From a checkpoint of a small transformer trained on Wikipedia.
Size: 13 layers, width 96, MLP 512 SwiGLU, vocabulary 4096, 3.03M parameters.
Architecture: no biases in attention or MLP, normalized queries and keys.
Each number is 128 + 32 x the weight over its row's rms, rounded and kept within 0 to 255. Layers, rows and columns count from 0. Numbers have three digits each. The size before them is the row's rms in percent of the matrix's.

# down: layer 6 MLP down (transposed), 512x96, rms 0.0227, rows 392-437, columns 0-95
# gate: layer 6 MLP gate, 512x96, rms 0.137, rows 393-438, columns 0-95
# up: layer 6 MLP up, 512x96, rms 0.133, rows 393-438, columns 0-95
down392 100:107144183162097091109142108136078159120134180117126076125137120230126124107153081148065071111160092097118124157139152110093021167136150057114170165119111131121118107096126104140093089104082149119150168141158140139140183139106155163145137129131124124120163142146170087150161151102124126194
gate393 095:114104177127075111149082114118154089189104114155102121152114082070152151125182102112161123128120164141113067182155158103144130159157115091153090121101198176133134133132108098132153089133072138146162178145104082108102169143243161136111148101151103101088113166078118120100170149119147148116
up393 094:110104172120180116174161162086154156098129147107119056090136156110101158132165173146155050124146131099161101162131098174110175132147165165123153171120130146192193149077177103096148159069122127111109133148166181147124048086126198170098138120119137167162147135136133115103121160125117143131
down393 094:111171141140085159158077089141086131132115117086127173153089081136134093092125131129075166116104137177123198166119145113159125147113142061140095128156105073139134130135088101146126140156093094116061150134107094094139219163136142039085117118115076143096155106189088154149120148090103109122
gate394 101:100097154107104154096113156054112059142113097150139150123105115127103179115172169161136189143130102117127171077135127172148148099175157166112153134127049136114183083119114111167059143100151162160157141156088150153089142122094161083133109113125116126091192126135189173124153092182129155080
up394 099:188150110089132080158111124197162151116115099098146144166164131149091176100117135083160129179149141153120159112172097109155153084099109129145130137117102142130104113137179067133088079173139084101140126114083110151133144127119122123119048173144140094062186096101166176113147110106154133028
down394 101:107127095094180085087090175131096096189158122115123161102152104087072122135115117105067180135162131116109152084132122139078154138103120189114137165169119119162101182165139091117184104128122142128137156144120134129125093097135191080119204119102169125104114114110073149148194140125069191162
gate395 090:085103167128128128130131099118170160106151120119100109160123154185102129142163158185089159126148177184144183119115126134124100145178163136156070139141133124087162071147112127141125116085155149134111104108163163109073173173113085061045147120071125138110116134120158141172173045146162159083
up395 095:077131148123118155120100101146182220143117134201171104090104071112057099137140060114093110126137085111066140119151195115086174070068151141129143220091156115095162124184129111142142126131145148097134143145135135140118154133155132159109105123145135089170140157133126100139121100127172151114
down395 095:099134087085111160176154148127191161100110185146106130072099095177101159190148149171139106141155085107109150100137177136142127122169171123139094090100143163144196148163119095160192125132161094079137161101122175111157142153132102122083130130094130134139114169098170095122102189111219141145
gate396 097:147089099199144080100214129153133080096118088119148069083134148178124100160126143104133146087152150102145075108170125148158128187129159096095122119137073128078117147139100153137098097076118114116142161181153123108129054124164115134081080166069095121089090176136126148100152159132136169106
up396 092:150159127144099056112191097068069152091164089118183111148100124126137077101096154172150146138167123143198090095137078178102112149162102155133146131087123044128145151107149122131117154084101114136134105103101130146135154139127115108174151113165090143173073214130140139108138133113105095188
down396 096:139156115191167182157139127068148144132116189175144133196125140149163165105134188171093135101063077115177162111112105092148138124180120191116116087144086134123115091171169106173150121149140115120122137062092134137151145115137208158142116115157129154149080117077123117122062138103154109121
gate397 093:138088092211145120130121149137119072134097085149123125107114066130073123115110079116115104155126167138151153142144140095102156072188153110154122084152100155094093157146114128147163132081172124141170192119101104159086122103157158126189140109147123152140190160151180126128177088136210122064
up397 095:193074101148104193040136171102152116080120103155107145112145138096091117140171101122136092103189150110129112120123139140155109132147185158136147122101108108137098152107125070182130144145128196208153120124098125118077136092138085124121112189096144122138166158144135111146137222137137159073
down397 094:133063145156133076095087103089110150142187099075096155118108144114164111111109119138121067147128176121148107146134095150113115117105145131145128056077131156087112083183139132104116140149077156114190098065086123086108218091117099042120122141099139132142144141126104079105148135183145110100
gate398 101:071159118128116163142121152119113135149131087122086172128124119130122158088107074139107136175098146162152138150128144089179149148099159164205111112040107125120074192152115156152067135195120131105131125099070099157148072117121065116102104145149168078125108117131126107117142197191103099101
up398 088:140075157115159219200086088124040118146123162142174087145113116088154169077106094154100112127087105102129158143145156137088168093149096124148136136134114111152097142114113107121065130107214145133083124131155166116139071136058126150100152120132114127132101073130131075120158108147098142167
down398 092:113127117166161170138105120134103097114098123112150157090117129141125142128125059143158133087082150134168108043109092093101150179117125147112125155117157092128091154072100102168119111122165114075134087103192129143082187091114092122134055162116151082134199074146088139120150124090141049154
gate399 098:140198151085169113095142173063142208131087111104135068151079162118133104115152108128126165196153168116161150127112166153119104100151119121099176127106130177104151106117144171123111135144155132192139124199106125106079157072135164122129145135111154129107178129111112124176122209200143129117
up399 085:121149111065172112169068138100089181148106109135121109151102133103158122057125058090104144144165155141152182109131149108075136138127195109065159111132154102057107162137103108099120097142109128113120104171156123108115160155140161147109171092124110096133173213080147159199114154128149107116
down399 093:105103102146207187150141152067114096136094134106150184151095157064068060119101123102099125171111091103096080132104114105089067219104114173098115123131126111128134109148119085128182110163135112157118128120112149183122174111104113150124175158115119174122086082152108097131134080162143120118
gate400 106:121084143145158090148122160102131184113081152170185114125127170111183061125140123115108111168092142121097085150114143127002104092138155131199134151139144162149103173133110063105134149135101083101154114121150083105148156113108128092120153131128178134143150183118159190100111084180126122112
up400 097:151095139199175125126102159177133096180170139100114077161193145132186079096162111109086103175108144161126084117121169162196106167164099170177107177171072171128149086173137161097142144135133115134173094120141101163079139155157155115132147154128088148119155119151182134135145117144126170104
down400 098:159118177105069136158134123106149092104068144130120106185142125116132119125101072076203136035093093120115152111138133075141131154096163153156145094129136118117174136154121116149088128085126094094085123090037129141122161123186095166065070153146095101113079152131112112139142123078130136105
gate401 104:120113132202124136166147107160164144123099112126133095120136132147095177182123120133111149139163144164105128142157194126118067131088090198118166090141184136142134139143101094060101084096139099118139175170175154133114087139125085105053066188096120104120158148070101111135146128194106170133
up401 093:083099135142161112134107114193138215132157155123154142064143103123119142142102147134085141108166126158162193134113116150140125137113098134126129152087121103077091111092137118093156135105150120123171080122186099129144160123118059135069094228182186151147124150154096134081176179128115128174
down401 095:139074098092157129160140082155164071141121209121058126127125175098174116147153149153153147146137114127091133181097153153149106134140107213117129167134120169118150090150134135085125155146150129083192166081129122192110124157102132152065173084135081090126098146097143100128121128072142065129
gate402 094:143035093141106150134147144093130176068111134094155124109143116125140144129131122073085106137104155150155097142061118152116143152163154159098161145133127145160082132101161130084120120180125132161149124101123094144119170111143113131184137196137202121100074108059157070082153071180172165160
up402 091:076145125131078177126118138100160134174073121108139155111174142104120141160144115160114111224093086121134125112088188152098166092107106140126152080158143149124145155089101089081072215125081149134182153102108109126126142100065183103180156195129152150140137129124119078108159118125153108130
down402 087:093117077103160178099110082090175118178156137078161093176100092090139146147129117099159151116079067164127179119098114100121153179146156096114147134159098147087138128132122115072078084152076077134077109119068145074146124109126136074137086126106109106092097141146179080100083103120130080133
gate403 107:040111160111116101167145177124141124187123086180117158110130164127162074108191212140115150057145079116158084147136112162142122131149122105120118138143119162122108165143145098146149134096108129104096080136042082125109121078132108148188171092128075141142143132089147151152168103105156102093
up403 100:150144169105091182124149069107148136108138157090090113161111096102172128116106112169166082086197123169097107150125152117112178161188085115169075136090153109095110104127177147124117087082143158169059124163124164129156121145130128107156171116107155145107090061143099146118096099046119157166
down403 102:084118109080071132168122154138120169154164101103100176110156191069109076108146156119117087129091098185132124167133124099129152175082143093107192102137131192117170156131086076154118111085086153110184153137114113125062110098098105113152111150151080131130115177127197147133169102095136142093
gate404 105:102124189115092105124130157091172097135119127144155097144142095093127148071136140096114203100068098146118129192152106111123107140157145107124118083098164167144123068112129099112072143131159136093157093085131056072123152190118117139151149083141156066161128186126114153114148152178167055151
up404 101:135117143140077072089121110132108109170134076107059133187096119163153081113088075122097142092097072134093153152173165175134124116145100098112137153120148113128110176111136129084131108159122190212133140131114095115114045087118195120128119118075159107151183102144126126145093073161147116104
down404 099:118122099107192203181172138134146135137106096164155128085126123121158117144070164153176095150159156141144150105136112069123148100110154163152140161095157124152093147118150045108144124111140123101206095149136201174145151169125109065177137133104099194167133120100133133057128149108136088138
gate405 101:166112150087126087088090123104170071082147134101094056095064132148121133119123180084101100103092119150105134178080133120102159120135095124105089123100125152143113186109115116145116170107141076115141110174183127075151126141108169164107121166119074087095106197068128153132167156119074142073
up405 111:151087088165121137121141140112123142182151131129154094150102151143196056078125087112103127076121148130202096138168083115124167099161147166147152104098101069140129115134133133111106076152078136161139121074149116135084161158181148160201120104210136107145064153117141110140102114165184118145
down405 106:161138132105082105123080081138148099042107145111112135071107123129108147190107155159123045114102107137113164184081146122130081166099075149117144134132073147132135142203153110067109181139100124081132161175119124124175166123094131128113112114093115137123201140154080150128085164138106113085
gate406 099:167091135123142205044119140154154114105169068110166132133098135168148124113167118131143120155116124098088138092083152122164103108164120156181152143100059107136105186158151170173136085150131138105116146129120135115093135067190116099218140108086178129126123106100199096111087115152120141144
up406 100:080152082072159169170170138135108091105170148090099088159077062141103146128127089113148107148118126113088133123134132091128076089134110173147105098171126125176123076090108074162129111130128133096162070103121099163080099117178117098147108112106152054129114172106171189126077149173139176141
down406 108:124104075109198160132111137135113156188089105119158139115070138142160159103141138106162141099172160139120125045084143121161105093176166148155102105096080106133126134179167132139129086128115189119097106113121069129104099130136135140140185118084129151133122173140082192183155078073116062097
gate407 095:105175139073056170119100090151096092102126125104114141079134127140143121155190118125183147100155121133083142111161159104129088105111123089165127123146132059088147119134077084123106165229120182082120137083123124103135110177113072115163122133088149140177163134122121114133098100118192116065
up407 094:131110158083203141131198121133148128163169149133139120148082193143081118154093139139152127115123158125143149084108145127086115138092083116056146137143132139160130109166082101072190129120174080130152110102145166187108114149161110098159077124123137067122064198117157124142162104107182173147
down407 099:098158110133105184085178114071120156102087106069133147121153107159153144115112111112173140108151131081065136186112164152126149112137142071169167140075150088094143136148062121097098107119090160115063156138109128131159155141083062088095166122168146196098132140110173113082153144084136087127
gate408 109:140124142135139071144078131109132126130135121127136126176168101156131111158190136170140128114140143129156147158177148145049131108171148042131129091057107156097110171114088114110081126136068153103111158126121150101143169186156151118157155163086142081113120050193130142215116162142139121139
up408 107:102072165153094150160168160169129168131148137169135137146133127089202109151150189163097092153111137150141152098139102129134078066107156094122087113131143166151145161158099163165197112161089116097177111123142142127159109188125090139051053122144131101098109131103190113121082143156153140081
down408 107:105135166126109141124118148163106147110082179131120152049038126079127138134127125113133102163154154110138142108118092057129154113106125220135108210126169059124103115170157130172170133142149126148135076174111101154135103096113097161126129159160155137147156106148168090063074137164153110133
gate409 102:109173123119069103114086134164164097101203099105114131118118158102191147161136144134168042086129101132092099120083115132189080146141129160161155156115125067125116150151125145132113117094109150106129178078067100123100106150104080127091147179132137087087125119162151195147168109169097104075
up409 099:134087095152150128157123152092137077108180134118187108128177144141066125121142131092075118144095154143187092145167111167062065165134167102069143088148138131149132107104076098094066172147107087141150121132159175131032146151151177104104123156174154112121155104163127145146105156127139121094
down409 097:084161132141207131090156083103161133103067163152110155134118107140145066125166112156151123158086120132174125042073137136127070100140111148174138167130150096101100159098149126169136218143111140149138104080149147127112114164084092114100171188149102091152151153099088176126113150136088105112
gate410 099:191114118110118133135155096080142187141113119054103065179100137150130186103133148161114159104068090193144142184168135153171210158128143097132165086122159077155100118115103129152106126131138149128087094150077066136098124106144070155100154109124097100143160128152097166148122084091130145114
up410 105:138100115080124159125176118142143128143098107095054170143117071116125125143077161132151094106143145121137097105112157145158160089065130140099130100117209130134140066131137163069088158113155034121164100179175148122106087169121111162125115095094099097099140146089179136141166137207139109126
down410 103:130118101123165101162085119096150168149169092137142175094197205146138111156176123070173108101169076087092192070032117184149116115141154157143116142125156153179132130109130145134111061146121121122131115161156129124177129123163117121131175086133097153150163139141090151146131173142103090149
gate411 099:147043134138071124105119182119092153083183117145103102111139142153138144135207121111081125123120157133119119156069125103148140170151144142143070084119186115122105165138092145122121122177170098117139102145106063105153137145180134140193145197098103126095134160080080211126145106106163117140
up411 105:158075116102124114105114094104148097145067083162171146146088158120093064091058124136078101164179104091141162093108124137144179130117115090094137138081122174110157074106136111156095121111140133151088142146140156078090060089076154110189174092134121118137147075112193096131118100146102145108
down411 098:144117216106146111107073125129067141121152174156096133176200053104125163126147084129111126158160209119132111110111126094061096159098105105115048100160156110131112183092121122123106134120203105155143066128131159136127163133099137169137137111132163118109097126161106183123097139132126155129
gate412 106:120188053182160132113129152151184154128142096144151099129110100169167113116154171179127150143124090102170138076116057098124143117153129119181183116092139097162069084177104153089090170196163147084120127135160168080136124150131102119121107203098105110180150142121126149143132136173154118110
up412 104:139090127123107099156163065108099088072094138122074111166074159113158162147140101062171099159157115135147112100110149133122163151103109130116113123118140151109189079122075170144158116042106116163123181122130154105133179142160145134103178145106124130099044108131134124137043108113194153116
down412 103:092088121116083141125087145155118159057127103202096081149134095092164125148203156180171158106124094127194122158112061093113095175117086137071148105107088156146094140149138116104120135174113180166128127127096178139138189123120134097112101141073167115160106137134143154090093177138118153106
gate413 103:106089149065107119134131104099083077100112113125070139140115177144164129141126093112132115091104149078119187157159090169170144096113043116135123150190133109161154196137069133144139089144117130134109137102115082120101078114156099135118111191120121068106128133181161157056084090130079109145
up413 112:121078158127092117095118117083096136115149115130148112144076162131119104141104105104137132096084130140127190180135140197179136125131117096094163131154155092115173187133091152120154109118115100160133103115165123051080058105152072132114078172155141078100133124129125159111064108086068059079
down413 099:148147101178174143140090139162145177141127175126192093125151152131145094085116106090136105210121114116116169145108159120115140086187132059156109161101115134091131104095139144089128123145076145110120132108114090159093191117155154114071173128148088098130074123078108112236108150124164110111
gate414 111:167117172122093134161088155141207097091125122120119151136091164029138130127105150157129119164101080163071125062174130142159169123122143129124127103141122069162056095112072106182094191133126134089164137106154149146095152154131099114142135103139132105125158110102165123087189105176098115088
up414 109:133107163118136127185167084091154074135146119142157114149098060146113156129116093138133125161162099118200171158135055143127153101173131154079130156150160169159129157115156141175150063127074061130106081123110118104140117114140142115084137146096120170151131129155090127125123062038156187138
down414 109:176150153129133114112160116095056079142106147166101134155128136150122154118122082141144116108127152140108155066209128191083116106138129137159081081155148134146152132117139103122143100108100059194091163150184084093156100143109075133150137105160121158085141100162151063103095117094126202180
gate415 102:088119144066087148124148149113155168138124127186099132138144131107165066114162175143072157139169160131151122101155080161185179131140140075171077131103111128146139119166125095194149132116118168107107134132163079160103125155137098093173119132116062089161117091089135151050136184146165186149
up415 102:154106157100126122167118135097176132096204105159169129124140133181103083150082164178085135105138201181126162108138098131111110135143182085110145166126205175064128096126129117183172142101112132165127163124107100136122097122122083160116097154063121192175179113141097149149115144088133150145
down415 102:067100089117129152117137123180123113118146174097160126083088134129133082159159163097133046123103169136157124214124098069146114156133110095164158144104069102141102159111113094135148142121146188155134069124120063130154136151125161167119204114115156098158123144105156142170081156094069133169
gate416 097:103167137087116160181110175142164169109115189125084114116127125144143143183137071119157165129152109108136134112093175127104166089092086147047089146110138153121150168095168101072123115120147092080149185141096085129154083142129117116078129164139168069134158171155170186161170181138139142155
up416 102:127113152204181112155197104109136149168090138090158108116132113122135067177106160141117146125185111131145125150157140066118132135173107112137148169136133103156165088134073122051114125103118110165142184114101111074163143090128166132153130094089052140066094123162120084061099137140137085133
down416 101:123087173104204139057181137140120118130105119113132118167083133161127129159073111146113116130101127184159177158156115112083155154141125108106155171206139094105169184119116169066129141098197157169111160110133159111080089138142165136162060127077106105102127098158097118112118099111172093138
gate417 099:154143191139105192162110162085154162132095139157157073152045124137122148174169107100094100106107088148130155126143153143150155069151125120161122099120166215158190148154134101128121103057117146129127175104149133151135130085135111123129148137093090129133122102107114161117076061166059132178
up417 097:136081097173102116149129172166133162137133113097145067142151181127119175125158126174154135116118087168153106147097146096102164168165184164135118146152053144106158112114171144088117138156101113121182135140158112113069126095112081133169123197145202120223114124124114123127143138184126109191
down417 101:127105096135139146159116066131104136128122128177194087147092133140123111094142086167208134148173108112159171105142154107091174101203150176145146079114090175073114132134163117150118100077141082134176197143140147143139073142141079161146080134142179114158102149129093112139091130161118165178
gate418 103:089136184090122177168118127140116099139144105155170145134177083112101139184103126107114123093115176129122087090088154108173097036148150173091097092167138117110065083142097132081162140182083143111114172111149137079101168155060138085122118151113124107084153114123145092110117131154169156183
up418 104:150103133140112127104148139142136101142166154115141098114132127094114173163161119100089179161129136086179161139113100167153184117112197098150136189100142149143066103190134173128149174123090096161114136194102124141157189101151147167144039141141126098147067082106110172181131104151159112173
down418 106:134085216066144087148103103117116138148106145142157090136084124147161143123147128112108082098163124048203188127094080135137180103120196144130131171111103116099167128115143122141156116124136124125172105159040157142106150153082141162133132153144134146165095108105100166107121119067077132076
gate419 106:128131135111159172138157204159148115135049114135147132172145104119115137105150108112181093076137155144183104160067165117151122083136168137115159140131128173127087157076114146134111108147142187159104129129066125115092136088141155158136167132150245162129122099102171079110103118110195138142
up419 104:155107137138107123103089093114085128095160213109133090187140135145080065140092152115090128144094157139052141150139182111106092144115087163094155170136116105132075134134184096136171085144110177134117071160131168166121084088139138080145143087109151150116136146146102128102051099111079165148
down419 105:153133124190103048135140109126102156133104162145045137114152145087118125097150114122144104136081116170060097138103160086104117127086191114137163106160165125152182064123144118118141067150136177126138142185150128160145114152091151144135208113108119149096100134091103199150188133125079135118
gate420 100:135107131147130112032130110099138184160147119165121088148089121115120135122083154166101155103167125138117147176049112126123068139162103034110121160163111112175151117152186127146108096134131176115150160123175059118155078154153129111093097125100109115137160124091171168094174133148163084090
up420 099:129057171094135103085140145034156168100133111139124091132173104124156102134102143135124143147153129126078127154128133166136100084154134139122111176072158155112173159056116119147144126085199154173116135162118092146070070147147095154071144148124123075114144168166118099117164089201145135152
down420 100:105178147135124133109128115161160179083129154119064159094154124180152055120184106077168083115118129108185161083152154109128144149109150180088127173126164081111104144145157136120132234126118118147118086106104103109067155129096172110119173094149129134146087085141087118134110165072103107127
gate421 108:055143161147099149105110152137122108108131115173112117125123122135129168130187061166149105109125186117099100135169146131156122117201155065155135142126135145095105060116122202161118142131117127078114121085160061137037143172145164070099139148158138129107140112166099126106189136100152116184
up421 115:138185171124138113127121175129103179132116141112164185171089150110160132052148158117079081158127086128130127044139119215116152126131102120120191134144106146110111151127121072102126084144167102134179118181149092139123184177130116164123087077118134118179169167118174154167130160148121098120
down421 114:136126123118125115154167125132107051125126169116108089186143154158137107140126105182101135166145085172117136089176109180186124088107148159131111119096183109115092091116097124146115109138098126202169052195121077167175091140121152149164179095129130136140132170106064205122143139135135118094
gate422 097:143157178146093148138126132172218188079116111150150069115129125171124134069165164166145158132134152088190105106137144165093109189105129161162130161159153154118131091128165109157115148119139187128057182050164112110131125123118145159127131152104082126120143105097161103161097132153146181181
up422 104:110126101160163117167134135099124192077116131126125076126149164117109103134148060098181098170079106129154140178125134134138164165095089127115133224112122123153144124086068102083148118115161127113123150120175134148077098131227052136124188120165179081130106094149124155148139145127123142146
down422 102:110100206137124128128162122111123155141131098120133160157126123150123133079073117124149124163157137154070096200154120151174054054147081081199133111078126135119085128103185128158054151150108135108080133102118109116132137129150137064130125134136090093099168122124141095071100138091143196104
gate423 104:128115157132153146153089079135106153164113132151093067127118102116122145195084111134152078117040143076130151154125136114094120083185134116138151116121090135097150085136063188081078150092151134131069178108158140130130127104083183110125152203127121082066130123114123155129118182125186135132
up423 100:105160129108105115092119098125117182085082073138164125143186132156094060120156144164087178186074081083121096146161093117126079080166118100094164097114155169104123090110174107095157118082084137086153211102137110177124152110148123112123114138160164141181129124079119146127137177139146097130
down423 107:132134104122116108086166076146089127138142154159155125092199104122140104130151205110081167171139136086095089202139118167118141103085184097135163114173166132133109151155070134106178122161083155085131111132131191071148120111115144087075150133119128120112181130079146156153179056123147134128
gate424 092:131111139141095148130156130082153099200154126103086096087167172170159057085098130160084125138170090110149167151136138140137163162119061113103132121067140115119106152131179103105137102142169087126076156106119134081135096096110134181135143145069118204094164115143170193109163115073113136096
up424 091:149137156100145151112172119124070160109151102095144118164151120061079094122164157103129152137116126140127147102096121110142091086147141150134110148132129093167203115189146126128082087136133126110113104120113083193129063083089110074146110121218146139209097143154168185152095127087165171139
down424 089:126123178151090079091093118147096145141083213121086126151189097116096140120195127148074142165162133146155076138102105058126194096143093163148123115110130104087103120157105139148170144132104086145090121082119141146125088062137107134142089092120139121128160113156160062056145102084117108150
gate425 096:138105133080086113144132116120076151118091100102088138117176134100182138143113129132131174145134126125069078150113138161131137108030079105179156168190116133099099154158146091188166151134121221109121097082133101108110105099179086063135167127148113152167099153133138163116094098158157117105
up425 091:152169129132122077172126142124062088130150148135136172100138149128171200151104071131138158127190107119114132061092137169134114121115170122145109155119105146186132120124129061145108118134112153138137123176064146149175141111093142086084080146156179194130109095152141173163082091064078134163
down425 094:143131087139164144091122171168131106082127167134094198156174139114179105170122174161179080064125070127107133140092061150130078158141114125145140139145214134113212123118116085161093076187157102182095102161134104130151156083145139115141109100150143146084144136131098116162121124144113131125
gate426 099:129093084146162097122077104087094047091092183121138077112143142154171128128097114133126121130107112162141118097130137102128160123087179104156073066152125110066094120187132120137131093149172096053082112164079167161157123181088135117133104133130127084109080117136168124119131192062122133138
up426 103:176135102115107061121108127068093055117143139083103107170135088114142155103145137132139119149138151105113116069061131183166176143100161180111133054129078136121110175127155120115178172175164086115081144092097176105144106094121123155146109179137158147151114105119164131123121075170165176162
down426 101:158158204117081142106158161109171093072091138125116123161137071166120134131177116054154130139159166085116101102149182183130113109093147123086116168102087140085163159163135186087106148153100163125115160186082109171146114147091153128077178189139132143121110099152114159165099081135121130113
gate427 105:105071104145077128187057105201122106161101106083063079134201072147137128107147132122154175071176103128178150134122134113135137110151093055106164086148120095125097121132113137147145124173113109119090176129127121138093128126133154165106149150098139095065092188139133128109138100107069099144
up427 091:180156130132165120167142161179115089140184141126170067116111188114156090167084129164118174120081161114143123133135167188143071138108192145113172154138108151180118099138133148111162169065131087207145144164102123089198112083138102127109107122145155104184143111094148099134142145129111163162
down427 098:129138151084141087158112077056130122124160168158093130102130121140136096155121144118051135092083165115092116139149149162107085096179160141080055144078186095045085102115094189104117131122066116162080132156095148113122156150107148129115100128125170113130093125168177147126119130122115082175
gate428 102:092154158093123096134182125129171103084201153146116146115076116168058109138069172086124167143095123155155184062118154130111085142123108080163175082125148120144103132128103103128125080091131125128150143134113092133121144116133135167131062114140102139169144053146097146117158162064149145206
up428 111:169110106150148133139174110124134115087117170160097108142157147173141102133162171177114207136119114149105141162134165174099159172123149104182090191143058093135145108108170055110117098201156165118115116105121154135158106057125149176139073071164150149146157171133132128107139143122145070106
down428 105:124143167091179114157148159104176162163188120121113102040124195116104143094080109058154104110151083152159160121159088091150124139151122108095143084148106148189148166147123096122095170064151117071141144111119179078076108156110139130114149123069143103133133098134143173173118132162167116140
gate429 102:117124162149132157132151186106031151092149069156128101158135174139142152156133100159144151137145154076116114196073135096178100128048099125167137098112170110106120133118123148154098120114168168108117118105137142127179119109082119138099085132124123169101074118165212191154152090114098090144
up429 097:160091150136147161157140112118124169134144112161158116173157129169133151149113092173121065066072122096155122078140142089138086123160077067149098110141112095154131126143087155103144086171102183159101140109136138217081163105106121155097105140104191144170153118112178167110141060069105129121
down429 100:145109154109124139146117127104109182125140104121150154155170126104155132109155103165171108189116143096165166255083135113129114109082087100117120077151159088134113118130126154128134166066177189145100131133106189101114112131095126153102083149140136168095074125128180148198129126107130075117
gate430 101:103189147142148132112146112141134184129134116096099108159120085168181175104155122096109140116133117115092156143111129166124110170119150088115181139121194087165062142119077115048097066117095171167110138112133093145142191183162174141209119081112070118133145126093118137151125151119167111167
up430 103:144119088164111190116106164144163150157140162133140108092160134134168110149154130173114138156080094102110085070095149210153136166152203122120106154112136095195113130159124089116121105068086116163134129132167135125208094167139106095156098064069077123146123118150188122141166141100123148148
down430 100:156147107151133073115135145119114180074087068124125158147183168092172081099119123069161124148180098135069143123164113134099103130131100097145136138111167154125088155128099141108142115076102180104126177143130082172092163145123171112121106135170105105069164138142042123125172093140098165057
gate431 105:059117125105120160124133075131122128077110101116094124176175077177104135168074141140167140091093128113172142095169161123116119137134179185108145168171111117081212107133104135079075155131157078098103074076143160111113102166177143134134070168134148158107157127088122121105136151127131158074
up431 100:110144173156163146099193110119169147059124133067175094133143112154126152175150173192097080161136115070117160106075069166160075145143145165095125130109167118173130128107090120106161124134159147134124119160132114095155091143165140176110165173100106122127110137140128133115084205160055087118
down431 108:161118079141107172173106150183161096209139126136111109097146142091129131069138115114108088158120149141123100137086136124113144100223129085141163138094165147100152186158122087123142110131101144099101188175183041127143176122119098108127125100049102120141172111145087179117130104146126130106
gate432 099:102186133099153145156120165095119161071159147082117116149108156144114080112118097186134189067092113141130105178068167113137206161128096116119152120149116204100113155085144133120052088114170082125171131109123102173103090127098118155110132132139153178172083130095154111140110163109071138123
up432 098:127166124156118169158140146113165074135094078147099124123134153201139171076125106112110160165152179098166107078134093108154153107139133119137100120141168129197137089105169134129134180129186117161146115057099157108102165074104127083104083090084136147122163113142097084141096042189117109128
down432 101:090140132155131182106128181123089116134148148081144146123152132149146088090087137144111105088174092140178136038126069068070177118058104170123119135108193161132108168145139082112113151191134131122142104106090090127140127171137186105094144077164141163163164129115144090169104162109105138141
gate433 101:115168126173170189076109114179147152102102143057102080190141125132141169080123124140110104156140141117144075101195110162170095098088112150158148128067136141160157144121074182225093157162143142115140128093161120143117155165136137138140107174134121079127135176119171088145138104092102153133
up433 097:162165149091112130132136145052099115203084173092148108117119159137113083099122083114123167126221124151157153100099142168144170169199127134056167103127134120128141159116138121145145084124145097160134101156141118099160146104137135157169155058139089118163121186120085154082071133143161126170
down433 100:136158108095121154105140178162189106150148116151150110192109112091126178142185179151132107127124141123112088170110106124157147129132072181081143117137099167143165132135088163159055193123115183118148183112070161187063121158163163126136131175115109129153128121107172104143183108111129187124
gate434 105:090157137119056182105092180104156111129165154168195078083103111229117170065122149100138104134145136070136142165137141089176124152116109176117125128138106114120129084149108145146109142177127142091111174117102137156141106102118098077142107147130139142186155124150139135084184114063139182095
up434 110:153152076172205077111126075153139133081137086103151144132048114120157157144111117144094194076154191123139131129111104121093118143144145137161084139113116107154145089164164170088167120096099158128133120123163105067101127112141162083162145131170125067119077123177149111181179119150095088158
down434 104:128142122131112142141110178090127107139052134117100102059140142123108159070076137094144092137160134109100136046150159087147125157131080139045169118169061140127156085126166101183082107097145138117114109149152173113099164173134078159120127080138138178160164107099163133155120121118168165172
gate435 091:047156131146136136151058066135135083108141133152160085143103118089088151160139042150126110086146170126157125124181157147087090081127087164099163148088135125113126094125072073127107143140142074074139100144158127148168173128139131116118126103144128097117100116128129167215163098182104096151
up435 099:162118064171116139165138146097107157132115095112108198070129089106191090144121159097129160133128149111078066130032088093200096168081170116164092137110084154169122166149095115162134099092126188149120113118126135082131157164134123132094143135154128105137113097129175086099120128135129186108
down435 101:097091119167121116173173094068078136086105119130122119149046124138132154126141071130137160151190151100174106074155136113104126135182093143102158136115136118202121150205105066136166110155191121097170119128078083098132127136099135100099206107144158132111142169098128099106152129083141135119
gate436 099:124161102157168094133142150091109162134185198159158165126177115143127144078110108170136145108100197153122116081152104181098122118154119105129136150144105161159085138115173074207144178147167161138153122152143132140130140099175128088176067175104179135133179124189133119111139134189124137184
up436 106:106187107107111094115131143152146175083113108167077104160137135126135164098117178118109071151117114143064124085152110107121108101151113133123152092159139073092176123114039134122141156122088164174148138123146150169062119162123130106059172176150033095123108167092160131131112129102171094107
down436 100:116145176084103142108123144111131136070095128075154135106085110115112115210104183103085136083129124122116176128146077163143162161178160164144128199132148128119058142135104109114170106131096195130175121142146105157043127130118097074145188128159157080148134132163162156109141108161079141148
gate437 105:129127113148121090107115094083173100113110123127093118154140154138114190128170120162080164201142134167177162098107140146212125141134157135076181147113123129099112143094098132161177158098133128121186064179120092094131163051095098154079117162139171114132141128172162145082110114104105187160
up437 103:086102145199136137131139168152086146167137137160136120137135170162126126088106140140128092154053122129131175121096102175146096103207136143140080146132081051132175119147158092085087049126130203129104130211150163167110098138149140133135059134088152112130118146135118117139118152156143126083
down437 109:166172124119132117083112148130137119062215151129088144108162117162126107136159165100089186091169112144129153059116142161113153191113144106162137145158131141106141173130112083133131128183080099142172121084176120090095151089112167173153091071089165134156150113112110105129115137068081059132
gate438 099:128198110127140098123154117150123124177094135161095094148124164167088163163098119144130150136108187138157137087120112117123113113150116111080223120096145155104095133180105155133116130124102129113117092198101112132171192133166134135087061174131076122193076177104106143132136088197097126082
up438 102:094161133134079108107165146133150134143180129150077088095111100061052043047137163136142095148104134171178126144096128121120120074162147090188126179159120134125133112121154127087123086155127170098120137142114144176051163070130128162152134122168158126082150161149081105134115136139104127126